Part of a small language model's weights.
Size: 9 layers, width 192, 6 heads of 32, vocabulary 4096.
Each number is 500 + 40 x the weight over its row's rms, rounded and kept within 0 to 999. Layers, rows and columns count from 0. Numbers have three digits each. The size before them is the row's rms in percent of the matrix's.

# layer 4 attention query, 192x192, rms 0.0806, rows 68-135, columns 0-95
085:450512500439482531563559548529479503460501574535554524486494508578510455501423467451553473561507446527505533489541514505522492480497538538570581402480468497471496512493480527458511507496504526478485514440524428571470450503467496549514473486509543545579477482470493534406473458486517425566
057:524539483551465385451517483452491499494471464521574514507514485548479519395465511496572462514466556490446435546484553562539508519557500499481544508618498537471450492468471526577527485465430456482458531556519529483472454462498458498546489496491514534578469516513489555480543507445481575478
079:566515520490519493508539505496399491536454532544502544472495482549499502505434548465527577518442489534424523505496506555572523478525541527517548458535477513476525564486459541543444534560512468498557551549488502521455535469457480449573494372529488478571445478518476597470544478469541545548
070:440487473479533446560445518487529436529505520549511487519503536438577582538479486586545461515491543521534512504467500469489486514521504471450443505464516484503453464454519463477491482504484403469484500496512498537476530522540528435524455499399462535456537489499462424631505480478481516431
078:579509500493509449494521512502456450504444573538505486534522554551501404494446513485575565605484464490435584488539497492558534550484492530523433458449476507465474494468568483496529479440460539445464467463579483565454471492499560514478490468443481534536553473548430511529471436469512495520
075:582523507515535443471478525473492524555476411467500522488452421488543492484490566482452506450545543493491506467478473491455504473438445519464436544528394517426500475517448533411427515493543509569500488527498567437525518547455466544444521494561522463504594524481559460548491524484528508481
062:471553437452531517505463511492533440457519623508492466458460490491472540460508479561572482544488529478507495508617454580471534545513462538466458504442519458508544502505523520518529475519467561463518513529515477530442524564542535438465460449456430486515480543546487481478448410466498491561
059:541502516643574428462480500464482425547468424467512456561489465453451476422539478555467511488520493470457505492502471466499534555463514523500454482541513537480436497552526543509460516461518508498486490480544489502542467469492465533478502558461488444436546505461447516507542606570539475451
074:562494501464498518423554500513424457542428560533383415465568528595465472509463560484583520484500482555463554525538521486512506477457550501515482461437438483496476468452501505491478462514523517493515530533520504520453474471505501515494489510506528481547514474593442561452490461404524507574
087:565488561515536511542517519521450487478437508568497564490486498444483497479429501520513554493449518565493556547489535507547470508542531504455510494529515547597458505469526487550452485583452443481523516533547485527422503508501457464520525505442509480483419476448452561609518557453519510513
088:532573466470495518472530531519502475503438518445402537474544485573485464539551493523539552484573456462420521457485472442473575551418548559534484429499434472442532469529480552490495509531529555505499452531541530565479493532491549587457499527502513505518557506534481540454532467442533472538
065:372486480462449517599488441487441513505502455498532560471502480531533571492519477522523475488475488468535511516504536484554442554523480465522499517472530453504473544547477466496496489496544569520467495378440532554544530547520527509516480453525454528453523478517521429579514458490505493483
078:498490454477505563494462471556553579451554430448472480486529448555459547492569493536437481481478533462529514491551512507507477500478430465465504538451507403461534499539460489549576524484475523474501452506482515516519503501516571456420590487475532453457489570523487396507478504492454498499
077:570463481450545500457504481488480504445531483470409486442483508559477466503507514490478430535461405522481506481522495567524505436586453529522406433490516503467584558494528485462502495504520506504499477479536514492504514513495520485476439494557470554565564492561521462487491396485500472493
071:486508538533489479479517463451494525515487433469475522418496478524490478409529493478449451461481504447529485573498516438517484468489444493554496470450498467516574475519515455503505500454434528496497437422535479509537485523522523503440544504571536471480636485513519435459476555551474401483
076:490492533438446501512570502508438496498438513506505554482499503554506467484428581474525552546474542515477542556491547506601459568573540508510561440551476548478468561482504535542504522579462440515428493530528474526461449530531533481517497480512537483553459524526447605557561465399499542465
096:579469530532513491510570541446420438530421527520451505496517529552496427529457539509557574542476480527441592491521512508529558436500558539531492456515518523466524507476517533488528502491518544470530508507564551572476519501518541498573433448506502480519498429520456577490566503486552534503
054:534509485538538543462479514537458475490478467507412485571491521524467392485485560495506520475502577514483490462545562451502523441465485527488505532452476491449540451531493551508447477462488501487531538514521521470506489539511491524469481517556503410508500495506478447517442515514574520532
088:534499515544546517543523541504441405470481551587514483527534561441483538544433454517604542467495499568445457504512486567485530485540572532432507528505504552511477534476512567472460484515512497533535529520529435483496480525518451517548431478475529503463438557491444575497536480451565441549
098:456448503522507461480456489464505526491562439534495462501447468449542574523555452513436490512453567537539419506520477547516465467561441473425501564482551541535451502481496517492506578512478444504525552481432500408498510490575498464538574500441497455448419530474528420519483518536479538436
057:509549531477545552511482532493494492541468558573394477547478543509503451487415511451505428515479492495431533522506495483577530487484498538551519479491480550599489442403498488470483475513459447436481515462521435531459498494469499523531510513565566449502483456493526557433429502510608565535
074:493537461425406443477521466530440537464481507486556465469534474653496467479455513483552457539477431482538506520493519496522499612484518519557524425453433500460504578535477547483466488515471512484432428502514487547481501463458500519514508466462505527558461546604469540461566508493520498505
061:511474557478573512421537447498523551501464443426522454460434497520536450508465536397422447454500516476454532484451484452488465470498484492551549463494474485523598398566518471483511518456504493541522510471522516488522466504483503532541505511571500430533572445520540506422505484497514474456
097:537482485547537505548535545501437465491492583585499495491546512444503534499482473571582590523482538605455516519525508515529506533554573503467478504480541496544463544435512484567483499540492475503528572483501497503467502478555509489531450500418480502513416488485446566518527492473504522509
074:447511504471518502548519516495466500483481528510378496373532518646466507492525484452511452483480437509524517481516521517514491450505484540573437461400511453499577473476485426503479458495526578475519522409473477484494470492523567470448517496509500523515572445504496427471462445488519424507
066:441511500490482472496497497537498556521537431468547553487503487597514567553463533516453503505518486494554557464467530448557434502484516472593436405556451540474533496571503479444540487565501446562468419452497525559491530505471524526473525471557495556489450468521487511493581478536459417485
064:494495489477523500495558477489444566528472589501447512465484511535501479518483466536539509583447516484463489569493521534497439445531490501478532500499529454426534477442435523616526469543446506464506539554467489531422514510477568450561409485478544528626481529503510564508514420461479512529
067:520526537549435484506416546524529501436549473541566548554429486355500525434526438478484491504474542496530523544466478520473482467550472515420485538632511486512531453508514439502524562457535429482499518528530486508473562501442441455453483523447510536512528549454515458544429548468462494499
122:460523517405523529513518508464488580422549502492610502415557443545562508517552555457529490526497467483499404484493479467421389445489451471530476519532522476464536580528520483470570455501510499459472552539473536478543492494516499473449530506500525495638456552500518485474504498563504479425
121:512488471481514584565528486529498487506481491539497500499560490497438486501516454536505489524515445492536573470489451559534517536539506473422486510436558406488548545495566467551572470539533557460553482477479530486479498489552577496441465490493481565470640492467502508431562492489480493474
129:436484505516445532495528503510491549464463451516468475478463560507475522480493460531468510476485490496496643482433503509562517453591549507550584465470472442560462467488458473504512491571516479469514471432509486503503518508425584479549491522437445494412552482408532485463520540448547504458
145:508507456440524534545521511429501541501522477460519439498455474567537456406516528486545532514497450451519423495527492560445480529491460456492483508597526550537519484492455533440431499463428476490469500525490487499498550524493399411485555499466467466565481536478518441522427570536503442471
118:452531496509495617447478506589426543500435520493558414475480500503459469491493460463478453541493454491572528529522512551438496457474526455519499514486500469573556495521530482583466411500535521497569475556509541444479494484402509543445503474544460562480607511499504510491491515516533426493
115:441533567506488566474534504546439553526502550530569413430472547459478498419524475499494451468509451484522503545476531502478493444491522469523549477499537464536506482544509503523466450473528518440501482541437525461498448516386498546467488484508474547537548529431511485457491505508552455487
130:488524475439549587491494508505506590474480548506589432428499477523521493506533558458512443569507470500496436507528444525462468418458482477517459523575519502524511538469538514496538412480529496459510519540476581446569493433453492526455501515502525555596498547516517495470483504544489473447
115:550535487478548527562484477511506517502476525487545425472494569523498491493558473488557530479514520492601562486537504578497479405488539491452495486451552487509571484454497536510462492496508579486486491511454542493544502534419533436454354487534435567509606538535534474513513511445539434484
134:567515492497545474560508454530513551464480548508455520472514484531490468547494533463468500481508491522489580479498490526588451447532514487525524431482529401543533504488514502499585460508545514517553541467510565498557544564463535449498437525562415499430558500549501557529513490453560496554
105:543485438513514457516502466494498480566552571527468531538474494505443487466540506533539447505504494501412549584459493500554507539516502520522566476523529431423580479491448537518573525446497487496560512507540523533495563529439588505593478551514508552529472523617444524456503444536527522584
125:477514493469484498428422497530495491483502552507495484519544506530496527530517537481525430501500531515468384469503509488503386524421476486558509514510491483517502560539509498562506390468512499540460546548554512521448420480528522593485501547528553546594384544567504538505493479572439522506
115:540503516548554410491518561425566462508406507533438480546404465453490471546496499529470515557535550506523548448540517559477535495429488511521467535587488503509498453440523503489477516484461491554500495524536499531504520544517472485554528451520460465405446456471517523544469531500450567520
109:445508477452556518495446497475500561479513544534571450456490460613537502513486523466495462567469452490523446435538496515467446470441476447555511504560504517560493559536528475564516394506535497507488512569540522492539484514490459502452525509526500480580453545474523535526488536595471485467
123:505491488469416484486494470527501414475500447478455535552555545520494510445504476530504534501500504489574560443530465526527476513631527509480467483368497471582523485509457474499501517531470482480619511461470441520454522484529513468500447555516444534443617384494494461555543508465485455469
116:582493413489490558508568508455468494488487510483550433480445448528501413534508480459571559558460428544465470501481509559513510396484503490474465505546534499433590494522498571447444522517429500448493511489556535506495548537493427456427446524514447539553521502577540495512511503487566430525
147:512494553508482476455560532490496532530452521531404549499515487542523483434485504463478533462508451514470500481484539494582511411547524532552492451477500502475495517499439536477437532567497439479538489456499476513528540534479505511531497515481499519504538400427534569462533503376500488432
122:493473450456470449547508515391546500457553419460500531556471480536574503494513531502564550493468487492461436474474496489448473527545466504535476531542495529444497510524463527412490536515410468490450528479544451538495569510566400414545534513453489437552430492502510464514470532513498524462
137:464505447451468473507429453443519518469589512526497478544474490610516495497559531501577499509499475485517413483489510498476468551425475473580490542514533526433571546564449479478478471478421514524419504553538448556447491515495438517498522481509537511577513524546496498518489543576449485511
124:598537453493545499543499526404485557471469519513542467425432453532497464643529520495535510557508465516568530473508500561494520430457482500531410517592513501458558504414545534443476458479479566561441476520498576505581523505418432472547438426563438513468550508496532495497502480533499523491
137:526487455466601597550528452431531468531535545536506466533536466503499480501560494507607554530513459493579451465525485554464508480513487492430425525525569475434557519441482439498521533497483568516519499548436536481495534467551508454490478488456492520591568575513511475499473519514517510453
121:594509546470567430547519516437492543512508540554461524473441516517519440459584482503499585466572533500412492406476393448543525445457507495534536512451522489474531470472460518424491502476485516498410519504464544547481479567428495497483510522610473467428568464517558529491520542438489462507
121:584486544509602450562503561467512535495457554562472520458433471502523426500494518479470557474531531514459484438542495471490547440400482505542509540505551576486524500444459557416424546482487468506383491435496503545541475547471488448519513455558521477454465497472569508517502500426433508520
146:517516566545508377507539560505514507486462519508459575472474476470541547527463518498426501493541542501472545486476506454567539440545496542515526459519439483450446494461496484488553504518533474512484497426489494498570478500480553532548513480510497453407492441465508540467527453442521574501
127:458516530555459522505527461582466471535452517528495493512508588452501535445505428472516526476506489491565595501532548499516484430565569507459529470428475407510464462433552465543531493548528532451591499486500495459538480450489575516447406544454475549469572465432518497465517509493555456516
135:465496609501552496455466497452555522539502517518473477455478494514506557479493498488503490495463433493521499547491540515506484528468529513555592457570516517517426500508491511558529420552530479498471528539473467511520508512491516540552501459424470472562496517446543509506518522525498536441
120:501533501478473572442478448490485488518515484456547502465574493547463542546597532531558526518498498491546439553492484459501481486517481512444460488494518539509550508557524435543514453477498520501511496556456520476443530442538490528485478467479549529582562533654473475572504467462542436462
132:520466544595555525464503544534472492557439530515442468514447452464511475442449529439492530485523602527399510512514494455511618474434509501460580526516457565509458473441468507566489569475534418517481456451496530458449466468428582495496549536488570496484475514544494543492478500435503501516
119:511474480534450460535496451515480507479523468471444592566479493507518465477477515473505544409493535508486519528458554433564516538569510527522506452439502498384515497486429501440510632477497511553520515451495488529527532513479531433561498523488514492426526484532451526489506458440538543573
121:539503468561456405534527508474507448505501473477422583557500495492532505514514488475535595453510539524438561490476519471554520511536524546494504453469471452391471461464492520459549613525483512515522509441546507525498549526555527447558438558461503493438504430529499535503530478439535542534
147:506531539549484336509552524458492467546516482517438597523501478472546552492519512507509551495539524495444523490491487416541528496549495566477530461511462493424428480459516472456579561506509493487533483459497479495510543513525506530567515548443553462442467411490495546504516483498499518509
117:530479511530519505446487501527480460559462526554450471574488537444451489390419477539477484512481495523467537478487544527517557525552555494486507467530457528558502421450446528523432502543479480505510484478513459527504499460536497560505488500504451463503489466461500473499513554518513516538
153:558520445442499584523408498540518516443492483491513442459543485542450501555515524539559474498508554501594487471562436560485494502527505467473464513453544538640553501490457489547459446493515484522465477482472519503474498444480512450472463446569493555489567558574505464599533502429449473459
080:520480548456426500481469598472481438468482596499554517502556484529554458498530532459547519550491499533487445490477476462599530529467502551534529489540521477469496512523495519494551494482545485446539492536478521496449503519485502543491481496499548510524428490510539566446501540514491544480
088:522511498501521527478520461552458507474534520485404508482617499536457507529459471540494471535484567487566456535567476467542467518584465529470501509420535470453480441435468479495560508470460478465507531457471492452508478549494604485476483455516522436515543508483497524488522521425532533477
108:598466469579490448593508556549527447519469570556538460480574550435510507514518456515600527484488545571531542482524503507472528520522606529469477534496528439543443505479519509537496515465559512507569508475521460530502516490566553435482432468449496538503501506478440556527541494502464459550
082:553507503535446525455481471515515521479476485496516495518444506464525483428494470465464475552510495481530629444505514513466465431512486506489533567544481482482512439492424481495456379459526473495530526500536477486481495474494538497474501530645493559485479529410530427486476501470488528491
063:523552436494480555455470522534589499602459409533464539483446514474460513573490467460447634528479534535454614581464482505562512451483513533475497511487536523521494484487502560411472470601586472516544491529555470503553437515551498474492526527468448538465538512502511502472494512422551467496
088:545516542513470504493408477532527500565470519471603389436498513448482548517464441478531523504487468494533543462466520453492518468518508537493512542556532514591473496473501469458597471471509498482562479488538465520524432463562585488485474549490530559517473522492502419496457548537530512549
142:464588502475477507472475481570539512498474519481489492465517510421498473484524546509413460554578524425600507402483486482475481537472497491502537507519497477558510456458419424517517486403537473544523467481511511508440460470471532519406539475533525525416570507492504419500481536517486523487
088:457465544417451480454520424489500534514543500494441496482570472465552460546516512519523550556495518490474473500541505567401452468462480484490522498446535469413494446507463568467469463512465533497460535537448533511446477544504467502521480488485557512561522532418514440463557402495500454430